From a checkpoint of a small transformer trained on Wikipedia.
Size: width 128, 4 heads of 32 (1 for keys and values), vocabulary 8192, 4.24M parameters.
Each number is 128 + 24 x the weight over its row's rms, rounded and kept within 0 to 255. Layers, rows and columns count from 0. The size above them is the row's rms in percent of the matrix's.

# layer 5 MLP up, 512x128, rms 0.0761, rows 270-336, columns 32-63
size [ 89  26 106 112  95  27 107 108  97  98 129 112  25 110 109 106 104 116  98 110 106  83  97  93  87  92 158  94 110 111 141 100 104 101 108 133 107  34  94  27 101  34  29 139 147  88 103 146 107  24  95 109 105 100  27  91 161 104 132  92  99  92 125  84 133 109 104]
[[122 158 140 112 123 133 184 163 120 127 123 136  97 145 116 107 137 141 171  83 145 188 117 132 102 116 150 126 111 164 114 113]
 [128 129 138 116 105 120 105 130 165 166 116 130 128 142 128 127 125 143 143 152 149 118 135 107 115 127 160 117 118 137 144 106]
 [159 175 154 104 120 127 113  81 130 141 151 116 115 122 155 133 117 132 152 135 104 122 123 100 138 146 131 128 109 120 122  85]
 [121 116 131 117 149  59 126  97 103 128 128 133 114  95 107 128 151 157 164 130 105 117 154 140 136 128 147  80 102  91 113 154]
 [104 122 179 129 148 135  94 122 129 118 155 154 131 111 104 117 150 190 131  79 130 126 154 103 134  84 133 116 112 136 173 109]
 [140 139 171 141  82 112 119 137 163 126 104 150 136  76 123  95 146 167 136  90 146 151 140 172 152 117 156 131  75 135 103 139]
 [139 158 140  71 123  99 130 102 109 113 119 162 113 122 155 123 161 165 141 158 134 122 151  97 139 116  99 149 102 146 132 153]
 [154 142 148  98 112  96  90 160 112 128 134 149 125 126 109 101 126 119 152  96 129 129 138 123 161  92 130 193 130 121  86  84]
 [124 158 135 138 123 107  95 130 154  69 148 146 122  59 114  71 101 139 126 160 150 131 126 133 103 109 142 135  91 121 126 114]
 [112 134 143 146 142 137 115 143 116 160 163 144 143 108  98 145 137 113 117  95 123 148 111 126 139 134 138  56 102 153 118  88]
 [133 185 127 138 180 136 125 103 141  99 101 161 130 131  88 132 126 121 141 168  88  94 146 118 127 146 103 141 112 131 126 125]
 [125 104 151 113 107 125 150  79 160 178 127 111 149 144 120 125 122 157 126 113 114 118  88 137 175 148 134 125  92 148  91 142]
 [144 134 146  97 159 128  91 104 117 139 167 146 151 112 142 164 100 152 135 142 155 154 148 140  76 150 125 161 139 155 123 111]
 [143 178 118  98 108 142 115 168 119 162 105 144 135 157 126 112 104 111 104 120 174 143 129 104  97  93 142  79 117 167 141 139]
 [151 124 153 157 130 148  99  93 123 106 123 125  73 121  92 147 135 112 117  84 112 168 197 127 181 142 114 136 105 173 129 150]
 [119 172 118 108 115 147 127 103 180 167 132 132 134 119 166 114 129 139 115 128 116  93 110 143  71 152 151  96 103 131 115 132]
 [129 143 121 106 129 138 158 169 125 120 126 126 172 149  80 101 114 117 126  77 115 107 135 124  99 134 117 128 117 125 162 115]
 [115 124 160 151 158 107 156 176  95 137 104 174 133 178 117 129 125 125 156  97  93 158 154 124  91 141 113 101 125  87 106 112]
 [116 149 113 114 115 121 149 127 138 105 142 136 148 170 106 157 141  91 144 137  74 121  93 132 161 151 164 128 169 129 119 146]
 [187 143 122 119 121 101 138 115  96 118 122 152 104 167  99  92 132 176 134 156 113 146 138  94 126 117 134 105 142  79 103 138]
 [170 102 126 149 191 106 143  98 176 130 118 103 112 130 116 198  87 134 119 120  98  89 143 117  94 165  47 159 135 153 142 114]
 [178 117 117 107 112 126 128 105 127 149 143  54 126 145  88 139 113 100 114 126 126 116 102 126 168 106 145 136 161  96 157 133]
 [134 129 153 145 132 127 145 158  82 132 137 167 125 139 148  96 135 122 124 113 119 105 156 100 119 128 167 107 121 163 124  97]
 [119 123 124 125 127 130 105 114 123 126  80 100 126 120 162 139 121 112 155 102 134 130  75 127 120 115 139 113 128 132 122 150]
 [105 127 161 130  64 118 126 121  96 153 122 112 152  91 118  78 130 151 146 117 133 161 116 149 120  87 118 101 113 148 133  97]
 [118 108 169 148 134 101 130  59  99 124 110 129 110 117 142 109 149 141 138 173 151 140 129 149 138 119 174 113 119 118 173 140]
 [105 133 107 142 116 103 139 141  70 109 114 154 173 133 131 117  96 102 154 116 104 154  51 123 123 141 104 112 125 122 119 114]
 [123 117 129 124 171 129 142  68 163 155  99 131 132  94 119 110 136 130 131 106 119  96 149 104 145 209 126 140 145 100 112 144]
 [143 136 121 150 173  96 134 127 161 129 131 133 113 106 150 115 108 142 115 155 129 102 125 146 132 107 124 157  82 111 144 166]
 [111 115 137 160 145 146 112 137 125 112 140 119 120 161 141  65 117 107 104  73 118 107 163 146 117 124 135 109 123 150 131  82]
 [138 151 119 133  95 132 130 161 118 125 138  95 126 124 105 140 145 138 143 133 141  97 105 143 116 126 161 133 156 132 149 102]
 [134 129 106 109 115 130 110 125 128 139 150 140 128 103 163 129 143 154 118 137 165 119 146 124 108 173 125 117 175 153 161 134]
 [ 94 172 129 165 132 136 114 152  86 101 162 134 116 132 147 119 127 128 203 132 133 164 144 133 111 105 132 119  98 115 137  97]
 [148 125 136 140 146 138 122 130 127 154 135 166 133 128 158 123 137 158 107 126 140 112 127 138 139 105  98 109 132 152 125 160]
 [164 147 157 112 110 116 132 169 153 118 127 126 124 121 132 158 155 126 105  84 150 118 141 133 148 126 144 118 123  78 106 123]
 [137 103 148 132 141 106 143 113 117 137 127 104 146 164 124 137 136 131  94 132 110 160 117 146  98 144 132 160 161 141 115  79]
 [145 110 126  97 148 114  89 129 147  91 129 157 115 130 166  84  91 127 120 136 140 144 173 110 112 152 121 175 143 138 171 100]
 [ 90 141 133 144 111 106 119  95 155  83 120 163 162  81 119 138 128 152 145  99 160 146 155 137 159 131 144 138 162 133 164 140]
 [145 136 160 130 120 167 143  88  93 137 118 150  97 103 127 137 111  99 114 138 155 122 133  86 138 113 108 138 130  94  98 185]
 [154 129 112 152 110 113 137  82 115 105 128 122  88 169  93 128 125 127 180 112 132 125 116 103 163  95 112 108 175 134  94 163]
 [107  94 117 187 122 128 119 161 136 154 135 141 124 116 110 123 133 116 166  99 115 113  77 130 181 167  99 124 126 141 142 115]
 [139 111 134 111 106 136 103  94 103  89 107 121 127 123 138 149 156 105 144 108 121 163 138 142 142 119 178 159 116 144 110 129]
 [140 137 128 128 134 152  89 139 102 125 122 126 148 128 129  83  81 167 152 128  86 157 131 129 146 175 117 144 113 141 107 153]
 [111 132 175  86 132 131  84 143 114 160 126  97 107 177 143  82  92 161 123 122 108 131 143 142 157 134 141  80 158 168 172 121]
 [102 146 134 116 105 149 151 106 124 113 146 194 122  88 102 149 120 155 100 123  91 117 135 145  91 136 130 127 135 145 100 178]
 [140  98 110  81 122 152 147 132 157 106 156 166 102 105  67 110 159 141 130 119  78 123 119 138 122 104 113 110 135  85 153 161]
 [111 145 160 172 106 133 118  64 117  97  90 145 156 115 129 110 143 128 139 144 120 154 176 108 126 154 131  89 130 135 130 134]
 [144 149 154 115 134 126 141 118 119 125 125 132 149 104 118 173  79 140  97 129 113 150 145 150 131 123 112 144 187 142  70 159]
 [113 117 144 137 129 146 178 126 134 154 118 127 120 132 117  82 104 122 148 142 147 119 168 171 141 108 125 124 145 111 128 150]
 [132 164 143 131 138 141  85  71 150 155 152 105 106 164  91 130 105 114 134 165 100  86 114 167  99 146 114 135 125 123 145 141]
 [136 129 142 117  89 141 133 122 159 128 122 131 111 142 166 149 128 153 158 120 109 132 162 141 105  81 138 151  89 109 107 107]
 [169 188 106 115 162 138 143 120 112 137 114 118  86 123 128 145 148 132 111 101 112 151  77 136 158 161  94 125 172 135 170  90]
 [133 166 168 144 116 134 118 119 114  97 127  84 128 135  98 150 127 178 106 126 131 118 160 173 116 145 134 120  84  67 111 153]
 [136 128 110 137 144 137 128  66  97 155 123 160  64 120 111 150 142 109 120 106 121 184 157 152 186 156 114 116 152 135 136  93]
 [127 115 103 138 125 143 105 111 135 122  87 162 101 115 138 126 122 109 175  99 170 117 117 115 131 142 129 156 108 103  71  80]
 [149 101 140 158 160 115 118 134 136 123 157 125  99 159 152 158 111 103 130 107 114 133 137 109 142 129 144 158 171 134 202 147]
 [ 95 115 110 137 103  95 113 156 146  88 127 150 161 153 105  86 137 125 112 154 100 166 171 154  88 111 124 108 133 143  86 129]
 [134 100  91 135 170 167 129 132 127 158 113 132 153 139 129 119 153 142 117 150 120 130 134 108 105 169 102 139 143 135 166 135]
 [134 165 119  77 144 118 140 126 160 105 127 110 120 117 122 187 120 120 127 159 129 134 156 142 141 134 147 125  98 117 114 103]
 [151 133 116 138 143 140 133 125 139 104 130 164 168 143 161 138 117  95 161 165 149 129 111 106 105 134 180 149 143 124 120 102]
 [139 122  98 138 114  77  92  98 104 132 121 145 114 168 115 122 153 132 120 123  86  86  97 142  95 154 151 119 120  96 123 106]
 [119 187  95 117  83 123 151 120  82 126 140 157 138 151 107 112 118 141 133  97 131 146 148 108 144 180 126  92 157 174  88  64]
 [130 113  60 185 164 137 106 127  90 120 139 122 107 138 117 137 118 156 140 132  97 111 110 151 122  97 145 162 145 105 122  96]
 [135 120 110 120 147 131 125 105 131  96 127 131 117 149  95 114 155 147 124 164  98 104  95 167 138 150 121 109  95 134 136  96]
 [126  99 102 176 160 105 174 142 126 122 104 129  64 136 153 156 145 106  98 100 115  90 135  91 142 121 106 121  93 110 154 165]
 [123 185 144 134 109 132 176 156 120 130 158 163 151 117 133 117 115 141 113 108 139 150 110 154 130 136 154 105 104 129 137 104]
 [101 102 127 133 101  92 126 140 127 130 120  86 141 144 145 108 129 167 105 109 114 143 117 158 125 140 117 130 137 140 101  92]]
# layer 5 MLP down (transposed), 512x128, rms 0.0687, rows 270-336, columns 32-63
size [ 92  20 111 116  97  21 109 108 102 101 130 113  21 111 112 112 111 117 102 111 107  93 105  95  93  95 133 104 105 117 129 106 108 106 112 122 113  33 101  22 104  31  23 120 124 100 105 124 113  24  98 105 107 107  19  99 124 107 130  99 109  97 115  78 123 109 109]
[[123 119 130 140 114 147 129 110 135 143 105 129 134 146 135 123 140  95  96 149 149 100 129 132 147 110  77 129 135 128 115 137]
 [127  86 153 123 142 149  80 158 123 180 122 144 107 141 129 132 131  77 135 167 134 117 141 160 150 129  67 131 106 130 131 135]
 [112 113 130 127 120 128 144  92 149  84 124 103 113 138  99 132 120 137 114 139 118 151 113 114 145 183 160 136 133 149 109 138]
 [132 157 111  94 134 115 144 184  90 125 107 108  95 175 139 152 107 138 148 124 128  95 122 119 113 154  77 112 156 143 115 148]
 [155 167 124 129 122 136 137 187 113  97 118 127 123 110 165 141 106 107 145 121 177 106 140 108 110 153 164  89 122 122 132 112]
 [113 146 137  89 118 118 101 136 138 128 102 138 112 106 102 118 192 131 123 102 127 102 107 142 161 162 122 145 139 104 169 132]
 [ 88 112 118 120 126 141  96 104 154  67 117 166 121 125 139 140 129 167  63 140 136 174 108  92 113 130 140  74  73 173 163 120]
 [ 94 132 138 125  98 150 103 132 128 141 110 159 139 115 156 140 148 141 117 106 159 124 146 146 107 164 123 142 159 153 149  95]
 [169 125 143 119 135 124 122 124 198 126 142 160  93 127 139 150 103 148 146  94 137 107 106 163 132 106 124  91  95 144 163 146]
 [130 140 102 129  88 102 124  65 155 166 127 139 144 139  95 142 146 145  91 117 102 119 125  90 157 138 124 131  96 110 124 142]
 [ 84 130 122 130 180 148 119  93 101 122 132 119 151 130 170 150  98 136 138 120 117 156 124 140 120 112  92  93 145 163 108 184]
 [130 182 119 110 191 152 150 141 119 157 122 176  96 167 131 114 108 116 105 129 117 157 115 135 110 135 137  98 158 137 125  89]
 [175 123 148 135 125 138 132 161 161 122 144 112 112 135 177 130 151 116 116 134 107 153 147 170 141 168 109 131 122 124 172 155]
 [143 122 106 128  99 103  93 115 117 110 120 153 153 147 170 151 110 146 149 109 122 127 136 108 111 187 104 114 163 146 148 125]
 [ 79  75 158 142 145 154 153 103 157 149 136 179 140 117 120 113 140 152 118 166 150 136  99  98  88 134 136 128 116  88 111 123]
 [140 103 156 129 139 156 165 118 119 121 149  79 121 151 166 118 130 147 159 139 150  88 145  96 114 107 121 150 131 126 166 185]
 [138 104 100 130 114 131 165 112 147 131  99 135 157 135 117 109 138 132 134  75 120 135 134 153 146 140 125 142 137 167 119  79]
 [ 96 135 127 116 126 137  91 115 156 139 128 110 100 147 123 104 140 125 119 135 170 143 135 116 138  87 157 115 123 107  80 118]
 [147 154 138 138 155 143 108 125 131 156 130 163 120 150 118 120 116 133 159 103 141 126 132 113 144 135 160 159  92 133 154 118]
 [151 113  85 107 139  99 113 179 135 107 115 138 142 139 120 146 136 133 139 117 113 101 103 114 118 121 145 123 100 135 169 155]
 [113 107 110 127 160 126 134  92 119 117 141  81 137 183 124  70 145 138 160 116 121 179 153 127 107 146 184 151 163 143 146 141]
 [106  90 129  82  88 118  80 132 128 186 122 135 143  96 137 161 149 117 125 122 147 176 142  92 123 157 108  87 149 130 122 152]
 [114 140 193 182 101 157 158 124 106 156 123 121  84 112  89 155 111 111  99 131 102 128 146  67 126 114 134 149 160 157 137 121]
 [144 141 157 177 149 124 115 127 136 109 173 167 159 147  61 117 145 128 122 117 135 105  71 137 111 123 147 144  84 110 127 123]
 [147 143 123 146 144 131 201 135 131 145  89 164  93 129 152 169 144 104 132  83 125  86 139 111 137 107 129 135 124 163 132 129]
 [132 119 147  90 115  82 134 126 115 161 107 113  89 118 124 150 104 139  89 106 127 123 111 154 161 118  74 116 131 145 126 121]
 [113 130 114 145 131 105 159 128 112 117  82 140 153 154 119 133 121 108 120 131  76 139 106 124 137 122 131 124 146 130 137 115]
 [103 142 174 120 132 123 108 113 121 161 183 116 102 101 107  67 134  90 129 140 107  89 119 164 149 138 118 136 117 116 110 129]
 [116 110 145 128 144 174  91 142 152 151 151 142 132 116 162 134 106 100 144 127 151  94 141 125  80 135 132 120 157 146 131 134]
 [123 125 106 130 152  97 107 154 113 102 134 121 135 156 132 111 133 132  86 140 127 144 150 131 132 107 148 102 134 112 175 114]
 [127 139 155  97 132 144 142 101 121 110 148 118  98 163 124 117 112  94 133 135 152 135 137  87 143 141 154 119  75 135  80  99]
 [142 125 144  83 125 126 164 144 152 111 118 115  99 126 128  91 158 150 136  65 151 126 146 132 179 135 118 116 112 161 153 118]
 [126 149 134 148 120 115 119 164 134 151 132 122 163 132 117 109 149 127 120 135  99 117 102 141 149 118 118 134 151 135 119 161]
 [125 161 133 114 132 125 120 100 161 136 117 118  99 113 141 153 128 135 102 191  86 167  76 132 121 108 148 120  90 152 125 159]
 [142 152 137 131 152 101 124 159 124 137 170 147 131 102 128 102 166 160 103 124 126 102 129 159 112 118 162 166 133 127 117 123]
 [116 155 124 143 110  88 134 182 143 144 116  98 162 161 132  98 144 111 124 135 136 103 109 144 106 137 139 154 139 112 123 108]
 [122 158 123 106 147 103 124 116 146  83 133 116 137 114  93 133 129 158 117 134 135  83 164 136 139 142 119  85 145  91 140 121]
 [158 108 142 143 185  85 101 111  91 161 125 127 133 103 117 124 140 128 171 120 124 145 117 150 113  89 149 151 184 119 125 145]
 [ 96 113 113  99 145 129 141 110 130 105 109 117 169 115 122 110 156 179 121 107 135  95  99 122 125 118 118  91 121 126 107 128]
 [172 103 123  65 162 109  99 125 146 132 145 114 137 138 167 137 133 108 111 120 153 104 142 149 121 129 137 118 133 144 124 110]
 [136 174 105 115 123 163 164 133 161  95 114 114 170 155 129 118 119 133 117 134 105 142  82 132  84 122 115 141 112 132 164 105]
 [ 96 207 169 134 115 146 101 114 111 109 129 140 171 114 162 131 138 144  89 156 158 116 153 148 140 124 104 108 136 139 136 158]
 [124 102 123 121  98 124 143 161 140 130 127 112 102 110 127 131 171 143 120 112 156 138 134  86  97  91 107 112 122 115 145 135]
 [ 97 124 118 152 138 107 165 123 107  73  80 125 136 145 108 150 117 126 167 109 100 119 125 107  90  98 111 150 116 141 157 160]
 [ 73 149 142 127 135 148 126 105 151 123 152 119 112 109 150 139 106 142 144 114 161 112 121 164  76 107 163 114 132  98 107 163]
 [113 167 112 140 114 146 101 119 179 144  97 102 131 114 152 143 134 111 131 105 154 135 140 114 152 155 112  80 127 155 123 138]
 [133 160 125 114 144 177  86 134 101  87 138 163 131 113 149 117 110 155 125 170 118 145 116 112 189 145 126 153  91 106 119 127]
 [168 164 155 127 108 128  75 152 117 114 170  98 151  89 149 103 134 134 133 151 175 116 141 153 131 127 116 147 134 110 143 123]
 [126 109 116 153 104 127 154 164 120 119 125 105 143 117 119  79 143  79 108 132 137 109  80 114 171 101 152 128 126 116 125 126]
 [143 112 151 155 142 144 178 106 141 145 168 144 122 168  97  86  84 105 138 145 121 155 114 153 115 127 129 113 174 128  95 157]
 [121 119 131 132 142 118 156 134  75 139 122  99 116 123 131 169 141 162 126 168 143 119 124  97 111 122 126  85 159 128 159  91]
 [170  85 144 165 121  80 120 148 147 142 117 133 110 107  96 153 143 144 178 103 136 111 124 139  97 107 155  95 125 133 139  79]
 [136 146 122 125 167  76 140  89  83 107 132 123 105  94 170 163 125 148 142 157 117 125  91  87 130 159 142 128  98 121 152 129]
 [156  96 126 103 167 152 143 116 114 128 157 160 134 126 128  73 156 131 114 121 116 124 124 114 129  86 131  89 141 129  95 139]
 [120 127 114 116 181 140  92 134 133 100 114 109 137 111 116  72  76 149 102 162 177  93 129 186 110 137 173 138 106 100 144 156]
 [136 137  79 113 144 106 117 144 111 137 146 100 133 100 132 166 104  95 143  89 121  87 112 126 145 164 112  85 137 131 120 157]
 [119 144 146 160  79 113  93 105 180 143 128 140 134 152 125 121 122 126 130 158 113 112 124 133  74 109 161 135 142 106 123 129]
 [ 90 162 146  82 157 143 159  91 145 138 152 111 115 142 116 120  95 124 120 147 175 157 104 143 134 139  96 130 150 106 103 139]
 [157  93 130 131 137 139 144 118 140 200 124 117  84 143 149 111 108  88 152 124 164 137 129 106 147 164 146  97 116 153 130 135]
 [155  94 162 142  95  87  75 138 162 110 103 123 179 118  89 108 154  96 130  91 124 145 138 124 120 119 108 124 143 151 140 121]
 [130 141 136 101  98 135 112 115  95 113  86 133 112 102 108 106 122 144 117 169 183 165 113 133 150 147 143 101 182  88 170 140]
 [ 89  82 143 113 159  86 123 129 173 117 104 112 123 105 130 143 147 117  94 101 157 118  77 162 119 137 111 138 125  98 168 127]
 [149  96 134 109 138 128 113 121 127 100 124 103 100  92 126 108 110 133  92 166 122 144 112 165 152 115  86 135 154 134 144 141]
 [117 158 150 100 156 137  96 143 147  65  97 141 112 147 166 120 149 102 164 114 109 138 127 136 112 128 133 135 119 126 132 129]
 [ 93 133  83 142 163 121 127 140 134 121  79  81 124 153 137 132 130 105 142 100 167 115 176 103 158 118  96 150 121  88 133 133]
 [ 95 133 107 123 141  88 110 139 126 130 130 129 172  90 135 117 114 101 118 137 127  92 165 115  99 131 123  92 109 130 145  93]
 [142 132 112 167 139 100 141 149 158 114 130 131 118 142 129  95 173 145 112 125 168 107 129 120 161 126 120  97 102 119 106 157]]
# layer 5 MLP gate, 512x128, rms 0.0716, rows 271-336, columns 32-63
size [ 32 112 108 103  31 107 110 110 105 119 113  30 111 111 107 112 113 104 112 102  97 105  99 100  97 140 101 107 109 123 105 106 110 115 111 114  43 105  32 105  39  37 122 119 100 107 130 115  30 101 109 106 106  32 100 113 115 121 104 106  98 114  76 115 114 107]
[[160 165 155 164 103 118 137 118  98 163 122 154 104 118 114  95  93 161 146 118 153 140 131 142  97 145 169 123 129 144 118 125]
 [148 110 122 135 191 131 181 129 115 113 118 135 112 101  69 132  97  93 107  71 147 122 114 151 138 135 124 181 128 106 107 145]
 [134 121 149 156 105 186 126 157 146 140 108 126 136 142 169 129 106 139 103 107 160 133 115 122 125 143 131 198 153 171 134 119]
 [188 102 137 122 132 133 120  91 154 130 130 163 114 128 146 131 123  93 119 103 130 124 163 177 136 120 121 116 114 114 106 178]
 [141 124 147 143 123 154 141 123 141 176 104 127 134 119 119 125  68 149 155  95 142 122 160 128 126 137 164 147 106 129  92 116]
 [144 124 135 164 123 143 137 103 133 135 139  90 117 156  97 121 106 114 121 109 124 131 108 138 133 132 170 122 156 107 129 120]
 [142 159 144  95 111 130  96 120  95 121 125 134 153 134 119  99 145 146 169  96 163 114 131 145 181 117 148 173 110 136 110 141]
 [127 183 150 109 176 153 125 125 145 110 132 119 110 148 108 136 127 140 192 145 145 141 148 169 146  98 148 165 149 128 170 134]
 [118 117 131 118  93 181 101 146  73 150 151 136 155 112 128 180 133 133 111 148 178 155 122 149 136 108 118 115 145 128 172 110]
 [123 124 114 140  98 151 142 116 116 149 123 137 136 103 123 125 140 131 132  84 157 103 121 146 123 128 163 143 144 128 122 164]
 [158 134 112 131 144 151 116 146  93  80 106 162 107 104 141 141  95 125 169 104 159  97 165  95 113 122 125 112 173 121 156 121]
 [137 156 125 163  89 166 148  95 131 142 103 125 103 117 112  89 108 144 109 119 147 145 123 151 132 129 143 153 121 153 100 148]
 [122 127 125 128 183 136 141 142 141 173 105 128 136 123 107 121 109 153 163  88 135 123 104 131 136 125 135 128 108 109  75 143]
 [125 138 110 161 111 162 129  75 114 134 106 119 139 121 129 171 136  90 123  82 141 160 162 168 152 125  84 165 129 134 119 151]
 [141 114  98 137 139 129 128 111 147 132 112 114  90 128 139 115 106 167 136 130  93 160 157  91 144 162 153 126  86 107 107 121]
 [135  98 149 127 114 125 165  60 120 146 129 103 105 105 117 123 112 129 135 180 179 120 134 139 124 100 148 118 127 117 133 127]
 [123 131 107 132 103 173 104 118  93 141 119  91 112 110  90 122  80 141 133 167 102 123  67 153 112 155 139 133 126 149 163 109]
 [175 145 124 113 146 148 127 143 139 150  81 132 127 147 150 132 148 112  86 111 136  83 155  78 106 175 149 121 110 107 100 146]
 [176 126 133 122 125 120 122 131  84 117 109 146  68 148 101  85 120 154 112 142 158 124 144  82 117 105 138  92 144 133  88 118]
 [116 138 108 109  75 177 129 146 101 134 125 122 138 123 164  76 137 123 107 151 175 126 145 118 171 108 180 101 111 101 118 136]
 [176 121  95  99 109 164 132 138 121 153 132  78 108 168 104 131 104 119 124 147  94 126 103 107 187 120 142 134 158 108 129 108]
 [105 145 132 114 127 126 134  89  79 107 109 168 118 125 130 132 114 161 164  75 120 149 121 127 137 162 133 102 120 146 124 105]
 [116 147 104 165 157 114 177 124 163 142 125 109 118  97 111 145 140 125 133 134 144 147 163 151 131 151 183 145 136 128 141 150]
 [150  60 170 117 110 117 113 128 137 123 140 126 119 123 153 125 105 158 110 152 168 112 142 132 166 118 144 141 119 107 114 124]
 [132 143 148 118 146 121 153  75 115 106 125 114 117 124 171 160  63 171 144 128 144 152 134 122 160 154 157  99 182 126 116 131]
 [157 127 151 113 128 162 116 109 152 118 146 121  88 121 115 131 144 151  92 163 166  89 174 122 142  98 155 143 106 137 148 143]
 [126 121 145 127 168 145 127  96 163 142 121 145  87 107 139 111 134 134 143 127 130  98 120  73 135 162 126 151 122 127 121 122]
 [147 138 100 171 139 112 141 128 154 148 121 142 114 116 116 108 104 143 133 158 112 110 139 130 174 103 136 169  56 113 141 165]
 [105 137 125 155 138 122 124 110 122  89 131 116 124 160 137  71  85  99 107  57 119 119 113 121 140 105 161 128 143 127 126 110]
 [132 135 128 112  97 149 139 135  91 126 115  86 112 138  78 145 112 138 185 143 176 125  97 155 125 123 142 163 140 137 138 100]
 [151 107 185 129 138  99 135 148 113 141 119 168 130 117 137  84 154 142 110  93 193 163 136 136 150 169 126 134 117 140 156 158]
 [154 149 141 114 137  90 145 105 141 134 125 126 126 125  81 149 124  99 133 114 137  81 114 113 130 115 140 161 129 149 146 176]
 [119 120 156 134  98 118 126  61 101 120 128 139  99 145  93 134  91 160 117  92 101 127 117 120 100 104 153 146 127  79 148 108]
 [151 148 150 154 127 125 124 136 143 117 136 122  93 146 128 154 137 145 138 149 147  88 164 115 184  95 141 123  98 106 103 140]
 [143  90 135 132 150 117 172 120 123 129 124 124 133 146 105 151 124 144 100 106 115 113 114 150 121 160 137 129 138 125 110 110]
 [158 121 135 137  99 130 118 109 151  93 115 157 107 156 168  91  89 104 129 116 138 151 164 111 120 162 148 169 151 140 152 105]
 [176 166 137 143  87 166 139  93 109 150 106 135  90 105 113 148 109 118 113 143 116 124 110 139 128 148 164 136 148 143 113 141]
 [132 150 174 126 119 174 150  93 143 123  92 133 104  59 101 152  72 122 122 114 145 107 168 124 123 116 127 165 155 103  88 166]
 [142 134 133 146  99 162 128 151  87 129  85 136 100 145 103 136 118 135 145 114 109 153 160 109 136 109 124 149 126 132 123 130]
 [135 105 109 172 118 116  78 125 121 109 112 163 121  88 130 144 143 138 102  85 157 133 102  96 160 132 116 104 127 161  94 128]
 [155 149 161 137 113 164 123 115  90 121  94 152 105 132 111 113 118 124 144 127 155 153 129 105 145 127 171 117 104 118 107 138]
 [160 152 152 145 120 166 139 149 108 144 104 162  98 125 118 113 107 158 142 114 150 149 134 115 133 179 159 150 117 132  94 129]
 [164 125 103 145 124 109 147  93 151  93 128 194 128  95 104 163  96 131 119 153 143 104 144 114 153 105 141 169  86  96 105  88]
 [119 137 119 119 101 149 165  99 135 117 137 191 115 117  83 147 103 156 126 117 111 125 127 117 100 109 140 139 105 133 117 154]
 [158 138 104 152  94 118 126 177  77 147 114 181 118 188 116 128  80 141 123 123 129 140  75 109 143 148 120 140 126 116 140 144]
 [145 137  91 103 122 157 167 149 134 172 141 103 102 131 125 145 121 170 163  98 160 134 112 137 119 151 151 167 138 109 148  82]
 [143 135 163 134 143 130 141  86 135 103 111 139 110  95 101 146  74 125 128 124 148 102 127 159 120 113 139 160 143 139  82 142]
 [147 119 153 132 151 173 164 116 115  96 104 146 132 129 100 109  82 106 144 121 148 129 144 129 125 107 139 158 136 125 116 140]
 [174 155 132 110 113 169 136 133 115 126  89 137 103 127  98 107 102 177 164 111 154 119 122 118 114 120 165 147 131 138 104 145]
 [152 153 185 125 137 173 123 169 146 130 133 136 104 108 138 127 100 120  94  89 131 148 155 147 142  64 137  88  74 136  91 109]
 [127 102  95 123 134 156 132 138 103 132 129 174  55 131 156 121 119 116 138  74 150 189 150 136 139 156 125 184 154 101 134 130]
 [153  69 154 152 113 116 111 127  92 104 100 120 120 100 160 114  94 115 143 142 162 135 149 125 173 140 147  82 110 111 119 138]
 [173 108 120 151 128 142 136  97  98 112 116 148  59 132 108 140 141 117 133 105 139 185 156 103 182 146 137 125 142 122 108 104]
 [169 133 115 135 111 130 155 138 112 132 101 163  85 136 104  82 119 150 140  96 106 125 139 105 133 117 165 114 127 144 131 119]
 [137 164  97  90 101 161 154 160 133 154 111 118 172  97 106 112 160 133 120 126 138 129 129 154 118 119 115 102  85 103  49 118]
 [122 131 137 161 109 129 113 127 139 102 104 175 143 120  94  90  96 134 129 144 116 152 163 151  87 128 168 116 139 128  83 124]
 [136 120 147 164 160 148 144 104 122 142 111  87 114 156 101 135 144 164 102 161 132 136 143 106  97 122 134 133 156 152 149 128]
 [170 108 131 173  84 151 151  85  90 107 135 107 106 117 102 105 135 142 141 107 141 137 146 145  97  84 143 138 116 146 166 182]
 [151 147 111 146 150 123  98 131 136  91 107 164 157 147 157 133 111  92 167 151 160 156 110  92  93 150 176 133 135 122 132  72]
 [143 157 151 136 150 121 185 138 139  96 116 124 157  92  93 145 104 157 144 146 148 135 111 120 136 147 115 151 138 136 142 151]
 [131 137 155 170 121 129  95 173  65 126 114 154 137 145 117 108 151 115 127 111 163 106 102 103 134 147 129  87  80  95  84 145]
 [138 139  78 181 158 178 141 137  63 122 112 148 111 134 113  92 101 143 157 129 113 108 100 160 116 114 179 175 117  99 106 111]
 [150 115 123 141 120 178 104 119 118 151  81 132  83 133  78  92 108 136 146 161 130  91 122 160 121 158 147 132 113 160 126 111]
 [139 132 112 173 132 126 158 133 132 153 103 117  40 122 160 138 126 122 105  75 133 102 135  79 126 137 135 124  96 133 148 170]
 [142 118 165 137 113 127 158 111 106 110 135 195 146 122 149 136  85 141 146 153 153 150  81 150 136 115 137 172 123  91 138 135]
 [133 158 123 144  99 137 138 109 124 136 125 106 114 133  99 167 119 126  95 139 116 100  84 128  84 132 141 126 127 163 156 140]]